Part of a small language model's weights.
Size: width 256, 8 heads of 32.
Architecture: LayerNorm before each block, biases, attention and MLP in parallel.
Each number is 128 + 32 x the weight over the matrix's rms, rounded and kept within 0 to 255. Layers, rows and columns count from 0.

# layer 13 attention value, 256x256, rms 0.147, rows 168-223, columns 160-191
[[ 83 185 134 180  85 169  74 171 105 124 124 146 132  92 155 108 139 130 138 153 129 144  91  81 129 148 106 163  96  94 169 112]
 [101 120  64 144 123 133 116 173 140  90 134 101 131 115  95 129  91  99 156 145 114 169 120  76 122 129 156 109 128  80  89 176]
 [101 150 124 162  98 135 145  50 112 113 129 105 111 125 111 144 106   0 126 157 158 140 154  85 115 135 132 187 120  98 116 192]
 [142  84 120 141 146 134 124 164 137  76 107 126 166 141 176 172  63 163  64  94 116 101 121 149 148 108 153  60 108 149 168 120]
 [144 188 196 141 135 127 128 115 125 145 101 154 144 140 113 152  90 136 157 120 173 194  76  81 142 143 187  70 140 163 150 170]
 [157 125 135 206  94 131 138 152 113 115 108  95 111 152 148 149 159 127 100 149 100 147  96  92 109 177  95 138 114 182 111 135]
 [188 148 141 193 166 148 165 106 103 190 132  83  91 173 117 109 149 150  97 128 108 183 142 115 143 159  86 110 166 117 143 177]
 [ 87 141 115  77 161 119 110 156 133 102  93 106 172 101 108  96 148 162 130 135 137  76 141  85 114 118 111 137 178 113  99 146]
 [138 123 119 115 121  97 152 138 152 135  84  84 135 135 143 151 205 131 120 139 153  87 123 153 105 137 140 120 119 153 102 138]
 [ 92  68 124 114  99 154 103 107 153 123 100 144 101 140 159 119 224 134 127 104 116 152 159 101 163 171 127  98 118 144 101 169]
 [179 129 156 159 153 100 106  96 110 184 167 106  81 110 150 153  99 113  94 157 136  80 193 102 140 118 122 110  94 123 131  81]
 [ 99 109 104 165 178  53 116 147  80 111  83  92  98 120  93 158 155 125  93  97 107 104 146 160  80 106  99 157 120 110 186 186]
 [101 189 138 130 121 118 134  90 169 121 119 161 115 160 121 114 142 138 138 155 124 141 159 117 112 111  99 167 126  92 135  89]
 [ 87 127 121 132 142 118 151 107 148 137 172  81 150 166 167 127 114 150  98 135 105 123 170 150 134 174 114 101 123 111 118 163]
 [137  72 123 113 134 134 161 131 127 160 139 154 165 141 106  90 102 202 126 128 154  80  81 108  92 137 144 124 137  97  97 130]
 [143 101 155  89 140 130  99 150 128 112 134  84 136 114 116 107 147 111  97 150 127 159  77  85 126 138 176 156 157  87 114  98]
 [143 124 182 148 116  85 205 127 195  94 138 167 145 114  74  68 162 128 107  78 183 162 171 140  87 168 121 148 115  75 142  76]
 [171 100 179 120 145 174  85  98 126  56 110 147 146 133 131 138 116  92 117 184 151 154 186 164 166 122  83 153 133 126 128 197]
 [151 113 119 128 134 115  88  88 153  89 106 117 147 142  90 152 175 157 128 139 142 161 111 135 163 237  80 139 138  68 100 111]
 [172  91 159 114  92 110 139  39 162 155 102 187 141 114 156 150 120 168 103  80 189 169 126 115 105 156 144 193 112  87 139 114]
 [111 174 162  87  90 171  67 121 109 104 161  58 163 172 167 132 139  88 149 100 129 129 162 116 125 108 146 152 106  94  26 136]
 [173 119 136  96 175 157  96 103 157  81 137 116 140 145 159 118 150 117 139 139 144  83 105 120 134 112 128 148 179  61 196 131]
 [139 110 141 186 204 109 101 101 106 114 155 170 123 113  89 104 133 126 107 164 114 191 117 136 131 142 164  87  93  80 162 169]
 [100 142 144 122 141  69 140 194 118 160 119 137 120 105 136  74 104 109 163 161 190 162  67 134 136 133  89  80 115  88 144 134]
 [184 131 119 156 116  78 102 149 103 151 172 115 145  85 120 124 113 108 119 123 113 123  98 142  89 110 153 145 172 151 139 133]
 [131 157 125 143 141 193 114 134 117 144 167 127 147 167 120 122 168 175 116 110 116 114 104  99 163 127 173 167 111 153 140 130]
 [121 178  81 139 146 129 121  91 128 140 157 139  78 130 168 171 131 119 151 130 148 141 144  97 106 130 115 152 142 145 104 116]
 [202 132 135 144  83 110 114 164 100  95 120 110 137 122 119 173 147 128 158 118 154 171 150 113 105 139 144  67 119 144 124 120]
 [143 132 118  91  71 148 149  97  90 178 125 176 119 142 164 174 121 134 105 108 100 156 164 157 143 147 113 118 172 119 175  83]
 [160 122 109 121 118 106 124 152 131 151 157 127 106 150 149 149 106 114  83 133 111  65 134 138 174 151 106  76 132 145 153 163]
 [114 159 120 146 109 158 139 120 100  96 174 140 134 149 115 200 143 118 123 145 121  86  79 112 125 112 141 137 102 145 138 113]
 [118 174 170 101 135 186 176  86 139  61 140  84 167  85  99 133 114 107 105 121 149 155 151 146 190 100 128 133 176  69 144 100]
 [124 120 132  93  96 156 136  82 110 158 148 105 152 132  85  90 151 133 107 102 167 107 165 106 166 155 104 102 165 132 113 126]
 [100 135 138 144 112 110 156 173 162 131  84 113  92 172 132 168 145 106 136  86 149 122 105 166 102 143  97 136 128 143 157 121]
 [137 112 109 117 136 114 134 123  96 135 124 159  89 122 116 153 170 147 148  97 136 157  84  98 124 124 117 105  94 113  81 131]
 [153 125 134 131 147 148 198 153 118 111 118  77 180 104 101 119 165 105 142 118 121 135 141  99 157 128 166 136 111 160 135 122]
 [160 158  60 136 147  99 133 117 108 152 104 105 114  89 186 155 127  64 111  84 155 118 131 126 178 139 132 139 143 155 166 113]
 [119  84 157 117 159 116 120 177 140  98 143 108 158 126 141 104 177  96  97 109 138 133 132 112 116  98 119 150 138 146 140 130]
 [148 185 101 136 126  91 116 162 122 135 135  89 101 125 147 186 138 148 155 145  73 103 100 116 127 161 127 125 103 123 104 124]
 [117  80 161 123 138 135 139  94 152 125 169 115 150 148 136  96 108 122 138 152 129  73 147 135 165 135 139 146 115 105 121 142]
 [ 82 107 105 113 113  94 112 123 149 138 164 117  89 154 130 144 154  93  98 147 122 151 116 147 108 148 164 114 108 188 128 115]
 [143  99 105 101 144 138 136 118 138  95 162 157 129  94 170 153 156 116  97 110 109  96 140 142 151 151 144 150 111 150 124 156]
 [157 163 108 144 124 118  76 120 102 136 137  97 146 149 124 166 123 168  96 116 155 116  98 104 108  77 161 117 151 134  97 137]
 [115 171  98 103 137  96 181 158 138 144 153 165 148 103 154 172 160 100 121  91 118 133  88 103 122 191  98 132 140 107 143 168]
 [109 166 124 108 116 130 138 164 106 117 131 156  88 112  61  91 136 118 113 113 147 185 160  90 121 108 122 101 131 134 164  84]
 [120 121  85 119  99 101 135  96 152 111 130 128 141  73 139 127  80 129 108 152  65 125 183 145 129 115 121  92 123 155 168 150]
 [108 126 128 137 146 143 125 125 176 131 103 124 158 145 126 124 143 142 160 157 141 138 132  95 143 133 103 125 134 108  52  80]
 [158 120 110 127 138 113  90 108 143 115 111 173 163 134 153 169 100 154 163 125 118 178  94 104 109 138 157 163  71 130 151 105]
 [153 137  99 154 136 109 159 107 109 119 105 130 127 126  99 155 102 134 164 124 150 164 150 109 131 138 106 111  94  99 136 151]
 [137 161 120 120 134 116  91 110 145 109 171  98 101 150 138 132 128 112 108 122 129 128 125 175 146 144 109 125 151 153  88 163]
 [146 157 133 156 129 131  99 163 144 148 138 144  98 108 168 122 143 141 144 104 141 138 101 127 110 104 173 138 155 125 123 108]
 [121 149 153 114 162  98  91 159 109 101 148 160 108 145 123 118 109 118 121 110 168 148 124 141  65 133  81 133 117 144  96 113]
 [134 109 107 125 125 159 145 141 107  90 129 153  89 126 107 124 133 142 146 118  96 161 131 120 156 107 146 121 129 127 130  78]
 [103 190 179 161 158  72  94  99  98 135 146 121  98 139 106 149 135 118 173 161 109 116  91 137 126  85  91 139 104 121  85 113]
 [108 111 162 116 118 108 130 152 109 117  97 136 100  98 110 118 157 120 119 125 102 142 141 166 113 147 127 140 160 157 143 158]
 [157 170  88 170  96 184 147 139 104 112 111 132 148 129 107 148 123 140 166 135 111 181  86 115 157 150 110 160 103 129 151 146]]
# layer 13 attention output (transposed), 256x256, rms 0.125, rows 168-223, columns 160-191
[[148 111 130 128 151 171 123 127 160  59 184 107  68 128 136 137 126 145 132 167 166 164  95  98  76 194 107 109 182 136  84 160]
 [151 127 125 103 157 109 112 145  33 111 160 138 127 145 129 146 164 127 108 134 155 139 148 126 165 203 110 118 169 192  93 119]
 [137 108 162  97 140 107 139 172 116  69 122 224 102 102 126 135 127 137 107 172 116  87 152 110 106 159 155  71 166 102 101 123]
 [107 111 156  81  53 119 137  50 147 120 132 173 135 192  61 103 166 210 177 127  99 145 108 114 155  88  85 138 168 136  76 161]
 [179 119  44 123 174 106 111 107  34 118 194 111 135 130 125 159 126  93 113 148 122 113  93 140 120 136 144 100  93 119 127 139]
 [165 136 104 142 140 176 150 136 151 103 140 148 117 153 106  82 115 137 102 124 138 142 121 142 207 111  99 166 112 105 112 101]
 [ 76  79 121 112 113 134 130 169 178 134 108 118  98  85 160 122  79  61  78 118 108 148  97 189 147 215 158 127 125  89 103 100]
 [117 142  81 155  64 119 136 138  84 123 159 149 142 145 131 142 152 134 127  93 176 193 144  86 127 226 112 113 122 117  69 115]
 [ 99 140  66 110 170 135 151 104 141 192  94 168  75  96 144 110 133 150  99 112 127 101  96 123 132 155  69 119 101 136 114 113]
 [118 115 104 142 123 127 113 175 149 140 172 154 112 106  86 142  75 164 180 176 149 143 113 162 153 149  53 151 104 185 159 141]
 [121 139  74  86 197  83  76 133 179 128 124 163 124 154 131 133 138 113 153 135  90 175 117 103 172  80  85  91 166  65 145 168]
 [118  76 121 167 127 180 119 132 107 122 112 188 158  98 187 181 134 168 158 140 148 145 121  99 128 150 130 153 171 147 143  81]
 [185  85 197 147 161 175 183 164  96 166  89 111 122 175 153 185 189  67 131 103 192 135 139 141 130 131 124 160 144 126 178 130]
 [122 133 139 168 114 108 105 131 166 144 124 188 117  66 112  82 143 104 119 112 101 153  93 116 154 141 132 120 118  89 137 101]
 [105  99  85 116 105 132 127 134 142 102 134 112 119 116 183 174 143 155 152  95 199 159 166 162 119 114 141 130  69 135 139 123]
 [118  97 105 152  90 125 131  57 106 146 114 126  82 152 135 142 124 203 191  78 136  94 140 102  83 120 143  97 174  93 163 158]
 [ 74  87 121  87  98 165 117 109 118 118 120 165 146 120  92 152 172 121 112 128 135  81  90 131 139 116 139  48 185 146  90 143]
 [180  96 123 147 168  95  77 167 117 146 100 102  61 111 122 131 105 164 132  58  93 118  68 111  74 105 147 168  85 146 123 158]
 [ 92 111 133 106 118 181 136 154 123 113 152 109 123 107 140 147 165 152 148  91 168 119 148 105 127  69 152 117 133 129  92 105]
 [132  91  93  59 147  95 134 104 134 138 130 122 129  98  86 106 112 124 127  73 125 157  82 117 107 131 152 179 138  94  59 133]
 [127  70 120 160 189  86 106 142 102 177 171 159 130 115  87 187 212 140 125 165 135 128 141  80 122 127 164  96  92 160 171 121]
 [136 110 148 124  91 123 129 156  82  80 127 129  98 115 143 135 169 111 197  73 138 133 163 143  96 148 103 154 148 136 110 147]
 [112 143  78 140  53 179 105 121 132 148 107  75 146 142 198 163  80  97 154 143  85 125 176 117 143 124 138 174 148  99 135 124]
 [136 160 108 148  65 178  98 110 101  90  89  99 116 169 100 154 159 122 114  92 103 139 173 136 109 154 162 162 108 129 143  82]
 [ 89 112 158 116 170 156 153 122 138 128 131 140  52 133 144 123 183 119 120 168 147 136 140  93 102 157 138  86 100 102 132 140]
 [115 108 106  90 153  97 141 107 135 148 117 103 119  70 150 150  52 157 136 160 164 146 172 141  80 155 130 115 130  86 117 144]
 [109 135 137 122 126 121 151 107 153 101 145 128 118 149 126 144 121 129 109 113 185 146  81 153 135 142 122 122  84 138 150 126]
 [120 158 106 119 139 128 136  89 162 157 172 140 109 147 160 106 163  56  61 111 130 141 146 108 132  92 157 156 131 127 138 155]
 [152 121 170 118 165 119 161 161 118 113 116  87 139 139  99 127 137  90 196 121  90  66 105 113 164 127 110 141 103  92 120 135]
 [133 106 155 134 147 131 133 120 137 116 128 123 137  79 131 140 123 131 169 101 205 132 123 150 131  97 167 191 136 124 147 104]
 [101 117  90 149 142 113 119 113 156 179 115 148 131 127 168 130 143 113 208 117 129  93 167 132 158 107 128 160 129  83 139 104]
 [160  58 100  99 118  84 114 157 102 141 213  91 146 150  82 132 165 149 138 114 156  92 119 149  89 106 110  99  93 135 128 113]
 [170 114 162 120 122 160 163 103 121 143 133 111 154 112 130 135 111  85 131 126  75 153  60 150 105  80 118 150  99 108 122 113]
 [123  96  92 138 166 127 148 164 136 109 122 159 136  50 128 139 151 154 156 176  88 127 110 113 133  85  93 108 139 137 130 134]
 [120 147 121 100 128 133 129 126 167 158 115 110 181 125 118 115 123 111  64 156  38  97 147 119 143 166 123 123 124 115 114  99]
 [107 143 117 134 107 120  69  82 161  96 142 169 133 154 144 175 146 180 130 146 226 140  53 136  86 150 155 131 148 164 163 126]
 [106 128 176 102 132 147 138 163 134 117 127 143 187 160  73 112 125 171 131 177 139 152  87 161 108  94  79 102 149 157 109 148]
 [134 156  77 154  67 101 149 144 154 191 155 182 129 158 145 110 121 100 166  88 123 129 168 148 147 144 135 147 118 152 121 133]
 [120 126 146 141 114 152 145 123 135 175 137 166 147 102 113  91 113  96 128 105 135 169 174 160 113 113 152 163 127 159 129 135]
 [ 95 157 110 143  98 112 130 162 147 135  79 135 106 109 168 160 117 108 143 118  99 137 112 105 147 138 119 146  97  67 178 176]
 [120  98 114 141 133 123 107 148  98 144  88 184 164 146 124 111 119 133 139 115 116 136 125 123 124 107  75 134 120 144 103 148]
 [113 145 140 161 108 103 116 144 153 153  83 167  95 140 131 111 139 182 180 142 119 185 172 138 120 132 144 127  98 111 167 118]
 [165 137 111 127  90 153 142 101 193 100 130 128 147 116 110 118 160  78 119 145 110  89 139 132 119 161 109 148 121 125 125 140]
 [145  81 131 151 115 125 106  83 155 176 148 102 103 146 126 116 102  72 159 133 136 155 139 137 113 128 121 103  91 127 132  56]
 [185 114 128 108 128 161  92 133 179 113 160  95 123 103 199 129 131 150 139 139 146 145  79 174 124 149 151 191  69 118  67 158]
 [128 113 188  66 128 164 115 141  91 128 104 118 153 185 115  91 119 113 110 121 176 138 120 132  82  73 146 119 158 113 115 139]
 [129 123 111 142  56 117  96 150 108 109 155 112 107 119 106 116 114 130 125 161 146 164 135 153  57 167 176 123 111 130 212 159]
 [ 87 154 179 130 111 112 145 200 125 115 133  99  99  98 157 140 127 104  94 141  58  60 175 100 101 121 133 145 128 150 105 122]
 [150 105 148 146 133 155  93 158 148  71 142 131 119 153 206 120 165 111 113 111 157 127 137 162 123  65 102 124 141 155 168  68]
 [115 115 128 166 161 135 124 128 146 138 132 102 142 162 142 162 136 114  95  95 149 132 136  85 126 113 152 139  74 172 138 155]
 [165 142 157 103 120 132 150  96  98  92 136 144  75 146 146 171 125 100  72 116 124 126 157 108 114 199 124 104  52 126 137 111]
 [106 111 146 192 164 114 192 119  78 146 101 209 134  51  95 137 122 133 128 133 103 109 109 128 181 155 175 150 123 165 165 121]
 [117 148 150 109 112 121 134 127  98 135 111 136 167 135 168 138 159 112 135 120 168 110 105 128 133 159 111 129 130 155 111 112]
 [127 130 110 134 133 148 123 126 107 125  62 169 161 106 124 124  95 124 153  90 122 143 142 171 117 153 128 139 117 146 123 132]
 [147 130 112 127 164 111  80  85 163 149 169 126 124 162 131 181  74 152 115 182 133  87 132 138 102  74 126 130  50 150 100 166]
 [135 116 164 120 203  85  67 104 153 114 141 130 136  90 153 125 142 168 104 112 124 132 142 127 131 124 127  71 128 115 113  78]]
# layer 13 attention query, 256x256, rms 0.115, rows 192-235, columns 160-191
[[106 134 130 140 113  98 130 113 126 152  92 164 147 134 164 169 144 157 124 114 201 190 121 117 103 123  80 180 110 134 152 127]
 [134 131 113 143 145  82  87 133 156 154 126 130 147 111 113 146 147 156  94 116 155 157 145 133 121 162 113 147 156 119 161 147]
 [115 118 101 141 200 117 122 154 136 156 170 160 144 105 132 101 102 116 112 111 168 143 153 167  99 143 117  86  91 189 133  95]
 [131  69 153 195 116 131 160 142 131 139 116 155 210 120 176  90 108 113 205 133 146 125 113 148 127  25  94 208 137 128 136 143]
 [132 155 155 107 157  92  77 181 136 152 121 152 118  95 133 132 124 152 116 143 140 113 178 138 174 177 139 125 147 123 151  99]
 [ 94 138 115 146 146  87 136  90 143 133 121 140 138 187  90 118  89 113 111 118  97 139 132 155 142 134 122 108 137  83 106 104]
 [140 112 121 102 121 114 113 171 154 142  96 108 136  98  96 214 120 118 124 129 137 169 142 116 125  99 147 157 102 116 139  75]
 [ 78 159 136 160 141 137 129 172 116 193 157 192 191 189  87  70 188 161 160 140 153 118 130 173  59  77  79  57 146 125 111 164]
 [140  92 164 101 155 212 148 120  63 102 144 119 160 166 156 131  91 112 168 120 125  91 134 161 106 136 107 137  68 138 111 150]
 [153 104 203 145 116 185 135  99 101  85  92 122 127 146 109 115 143  90 110  89  73 226 129 118 138 122 143 125 133  81 106  62]
 [169 172 146  97 138  69 145 169  80 149 120 114  93 162 154 124 111  98 169 129  51 120  41  68 138 125 144 150 161 155 160 174]
 [173 125 156 119 101 136 164 165 184 143 138 133  97 132 148 123  98 133 154  92  99 120 170 173 127 149 167 138 147 150 103  70]
 [112  90 140 142 142 131  83 112 127 158  91 132 114  98 150  57 111  53 136 180  80 107 131 135 134 137 140 151  95 133  84 181]
 [132 149 122 149 112  15 128 180 110 148  98  89 172 172 169  82 131 133 130  95  61 159  69 107 111 114  89 159 202 146 115 174]
 [121 127  91 102  73 122 166 200 204 134 170 199  82 101 134 192 132 120 123 131 113 143 122 174 127 120 114 113 162 138 174 113]
 [172  23  90 106  87 107 144  40 130 168 116 141 171 124  98 102 141 159  83 181  58  44 148 200 125  97  83 127 125 111 119 107]
 [ 98 130  57 148 113 145 104 137 118 131 151  84 142 157 171 116  94  98 134 148 156 203  90 197 130 129 131 152 127 132 181 116]
 [ 80 182 130  99 113 100  96  83 159  72  85 149 132 202 122 129  59 111 162  83 123 131 106 197 140 131 160 179 129 110  76 119]
 [131  93 118 136  69 135 147 133 117 176 136 170  64  88  84 136 154 137 147 157 107  89 173 100 121 143 149 115 105 160 158 173]
 [138 139  71  86 162 101 117  90 100 141  90 100 127 138 149 103  85 149 144 146 118 111 140 158 114 103 123 111 100 162  76 105]
 [197  96 130  95 141 153 144 134 108 142 123 111 161 159  87 155 152  67 144 151  85  85 168 168  83 130  57 186 147  86 138 128]
 [111 145  81 125 164 105 102 175 150 120 126  60 110 107 104  71  99 100 125 146 183  98 138 100  80 133 126 112  93 134 134 142]
 [134 132 109 112 171 152  79  63 138 102  71 147 173 120 101  51 175 150 141  84 108  96 183 150 174 124 156  79 167 116  98 116]
 [156 101 140 116 150 100 144 198 101 120 149  98 131 160 107 111  98 120 123 119 129  72 127 204 134  87  84 104 101 157  94 112]
 [152 134 156 169 115 119 112 165 191  66 102 189 152  82 134  91 156  75 112 128 159  89 203 204 111  95 143 101 123 182 145  94]
 [166 152 114 163 116 140 112  77 121 158 140 142 140 112 167 172 155 126 188 152 129  55 140 105 123  86 124 172  93 117  87 111]
 [141 137 148 165 168 140 153 169 162 158 152 102 100  85 102 157  88 157 190 134  42 137 130 117 154 117 132 113 121 123 109 132]
 [129  97 154 105 109 114 109 138 117  92 114 139 181  86 158 142  69 182 121 134  54 190 154  91  81 137 126 154 118 152 158 123]
 [126 141 128 107 133 121 112  98 143  51 132 147 135 151 105  53 145 110 127 177 170 182  71 124 101  96 137 166 109 147 153 109]
 [116 116 152  95 116  91 133  74 154 143 146 131 107 147 134 135 173 178 125 131 131  97 122 170 115 124 114 152  84 142 103 154]
 [173 138 109 142  97 165 140 108 114 138  58 118 161 128  69 114  96 195 145 149 196 136 117  68 193 175 137 152 103 132  80 180]
 [100 109  84 174 127 165 156 140 118 154 122 169  79 117 112 141  97 148 170 101 149 173  87 161  97 131 161 133 105 197 151  97]
 [162 136 131 127 155 120 142 107 152 137 131 133 139 132 151 107 150 145 113 143 145 141 181 146 126 170 132 166 114 165 145 112]
 [132 160 145  90  58 168 130 141 211  76 143 155 164  87 146 107 122 111 144 171 121 108 121 156 108 117 157 201 136 159 161 116]
 [110  83 118 125  65 207  91 131 149 114 110 121 128  94 108 120  94  82  98 169 110 134 146 155 148 161 138 101 122 162 158  40]
 [196 119 110 120 153 126 114 115 182 184 145 147 175  85 225 183  89  39 158 134 115  77 146 203 122 128 162 100 150 143 130  58]
 [130 104 110 147 122 108 130 132 142 149 127 113 147 163 138 116 110 135 126  98 150 121 157 164 150 129 120 158 177 134 157 125]
 [180 160  62 167 140  83 129 132 143 155 143  97 146 102 152 139 195 157 109 102 131 109  88  93 128 158 166 157 116 144 133 145]
 [121  78 115 112  62 198  31 137 208  46  89 147 155  88  90 122 145  83  75 147 121 134 158 153 144 119 153 147 135 207 129 103]
 [136 117 132 173 130 207 107 135 135 140  77 121  68 133  50  92  87 156 132 170 171 157 207 126 147  90 119 114 101 179 135 121]
 [ 86  94 120  79 163 144  87 181  63 172 166 127  90 188 102 125  95  95 141 173 142 161  82 126 156  89  79 174  47 108 123 183]
 [124 145 143 105 108 170 149  99 181  99 134 199  97 153 176 181 121 110 118 131  55 135 203 141 115 145  74 186 153 144  66  48]
 [120 162 149  90 164 113  28  82  62 165 130 210  88  86 127 109 173 144 111 121  38 179  93 154  97 141  98  98  41  36 115 130]
 [ 98 115 115 163 142 187 165 145 162 154 109  98  72  90 146 184 124 107 153 134 106 158 165  43 127 115 143  80 119  94 105 100]]
# layer 13 attention key, 256x256, rms 0.12, rows 192-235, columns 160-191
[[116 135 134 120 120 107 130 126 150 155 109 159 133 122 144 157 152 140 153 129 153 172 111 151 111 147 123 127 139 145 142 118]
 [ 87 102 105  73  97 144  77  92  96 152 127 156 111 102 137 111 106 159  62 150 107  94 143 169 149 116 134 127 125 150 144 110]
 [139 157 126  88 161 157 122 173 139  94 106 154 159 112 155 124 142 104 121 145 147 142  25 144  82 103  50 161  78 157 165 105]
 [148 113 133 121 106 128 211 118  68 130 118 159 192 158 181 105  97  84 128 115 115 141 116 129 126  77 111 186 145 153 104 199]
 [120 148 127 127 157 153 145 107 168 145  95 175 161 106 131 136 130 107 133 117 172 104 141 145 117 102 139 102 118 144 139 127]
 [122 138 111 116 162 136 133 158 157 126 166 121 129 145 119 128 131 103 125 143 152 150 120 106 118 116 139 120 145 112 109 101]
 [118 112 130  87 164  95 109 126 107 157 126 157 131 122 103 106 145 135 168 130 113 165 180  72 151 155 172 100 120 129 179 138]
 [127 194 116 134  92 111 187 162 109 149 144 159 133 106 139 127 112 155 119 186  77  98 126  92  26  67  82  81 120  86 151 143]
 [175 160 156 118 103 171 179 164 122 110 137 102 168 134 176 134 138  86 164 107 110 129 165 135 114 175 106 131  78 164  84  91]
 [ 84  96 119 148 147 213 127 111 115 105 102  94  99 162 136 119 151  60  98  68 137 136 114 107  70 104 129 124 155  93 126  84]
 [147 171 103 152 122 123 107  98  46 174 121 154 132 215  88  65 111 108 142 117 138 108  91  90 144  92 116 172 156 156 114 169]
 [178 103 170 142 106 176 164 155 196  96  68 105 109 149 106 128  77  95  86 106 109  40 162 145 127  73 181 150 193 185 134 155]
 [109 117  85 127 147  80  90 145 151 122 118 107  79  51 159 162 102  81 105 169  94 131 131 139 115 154 187 188 177 162  68 143]
 [163  99 160 120 177  32  96 149 151 197  97 125 151 114 143  89  77 181 135 145 121  91 108  97 130 128 150 162  92 102 117 149]
 [121 106  88 136  51 122 166 127 164 100 187 235 104 132  86 132 118 172 125 132 122 132 148 188 137 106 168 101 119 151 148  82]
 [149  49  81 128 180 147  96  66 130  94 126 136 138  64 165 157 115 112 118 102  45  53 114 128 136 103  34 104 176 146  96 157]
 [156  90  98 145 202  93 113 107 146 132 103  91 127 123 206 136  51  80  94 152 202 195  81 148 151  91 157 171 170 126 146 127]
 [ 66 177 118 146  93 114 146 134 192 138 103 128 185 138 128 167  92 164 147 131 149 142 167 129 165 112 138 153  86  91  27  88]
 [ 97 151 129 223 117 146 187 111 154 135 136 146  51  95 134 102 169 116 119 144 149 131 169  95 156 168 122  98 163 134 163 114]
 [113 120  82  93 147 192  67  69 147 119  88 141  83  85 114 144  75 132 170 124 153  88 153 145  92 125 136 105 116 158 125 119]
 [151 131 183 133 198 107 123 170 107 153 106 177 186 119  68 122 201  71 132 195 100 133 124 174 107 147  62 173 139 203 134 141]
 [ 44  83 127 135 157  79 123 179 113 168 100  92 115 114 172 109  92 193 108 109 118 172 104 202 116 170 125  95 183 152 161 147]
 [ 91 139  88 196 157 174 110 143  85 140  89  91 164 135 133  84 132 198 134  86 170 111 205  90 168 107 122  46 165  64 152 164]
 [ 93 136 131 120 158 104 102 190 118 161 152 118 144 106  52 147 101 145 144 122 109 151 159 127 156  96  52 122 131  64 133  86]
 [108 131 144 121 197 131 167 114 159 110  62 152 150  76 114 153 119 126 149 186 192 147 144 144 184 187 136 126 121 121 125 147]
 [133  98 145 140 131 117  85 160 117 202  98 137 151 133 132 206 156 180 141 144 131  39 156 135 193 125 103 175 123 178 112 184]
 [155 131 112 162 174 126 116 205 131 134  70 152 112  60 103 149 133  86 138 145 104 119  98 145 143 107 170  72 161 157 164 178]
 [127  81 120 125 121 123 143 113 106 153 155 114  99 109 132 161  98 174  33 135 104 153 170 115  85 110 128 144 175 137  81 159]
 [143 104 121 127 138 110 123 174 169 117 182  79 144 154 150  80 164  92 172 129 108 141  42 151 136 142 114 162  78 160 116  88]
 [122 118 177 126 164 114 145  58 118 141 118 145 137 162 101 144 108 157 165 149 121  80 131 121 141  95  93 135 168 179 107 184]
 [ 94 146 169 141 142 122 177 178  98 159 176 121 100 114 130 160  97 173 136  99 144  82 108 166 183 145 133 211 140 151 136 171]
 [124 153 129 156  86 109 111  96 140 121 100 157 109 141  81 126  30 150 144 146 124  75 151 154 130 167  90 164 144 133 163 124]
 [ 81 134 103 160 120 157 113 108 123  98 138 142 144 143 127  93  76 115 121 136 143 127 122 108 117  99 124 142 125 122 150 127]
 [ 56 119  94 129 123 148 122  87 139 100 140 175  99 126  84 141 197 149 124 103  99  71 152  81 134 123 148 177 113 125  88 127]
 [ 55 142  74 128 122 111 127  96 154 124 140 117 101 140 137 144 138 181  97 130  69  57 116  79 112  88 143 120 126 116 148 154]
 [ 73 171 110 186 121 115 150 128 165 135 115 201 156 161 151 134  68  90 133 143 100 100 101 144 126 159 178 108 143 145 112 163]
 [115 161 154 109 166 124 176 142 161 177 132 124 143 153 168 147 120  84 184 151 133 170 151 110 131 116 175 137 146 132 141 152]
 [140 136 134  88  85 122 132 129  76 168 102 102 163 122 134 132 141 101 120  90 116 167 110 172 155 113  93 131 141 189 129  78]
 [214  97 182 102 124 120  84 132 116 118 116 112 134 101 122 148 107 100 139  89 214 176 127 161 140 119 144 155 177 160 139  54]
 [140 142 123 134 170 169 141 181 118 159  97 170 125 151  74 138  72 118 133 155 204 165 119 167 131 129  86 117 183 159 127  90]
 [147  92  53  69 133 221 105 144 111 110 217 117 127 114 187 205  60  80  99 106 137 119 107 173 145 118 172 160 146 123 136 121]
 [145 102 173 119  83 154 198 182 169 137 125 112 110 127 116 143 155 121 109  79  23 140 143 185 112 106 153 152 163 147 133  83]
 [147 115  77  98 177 164  39 148 103 129 145 126  59  84 122  92  74 154  98 121  48 161 123 164  51 134 130 129  73 131  91  91]
 [ 76 123 154 136 107 146  84 180 173  54 120 113 149 104 143 173 130 108 158 147 201 148 124 116 135  89 216  54 146  94 122  86]]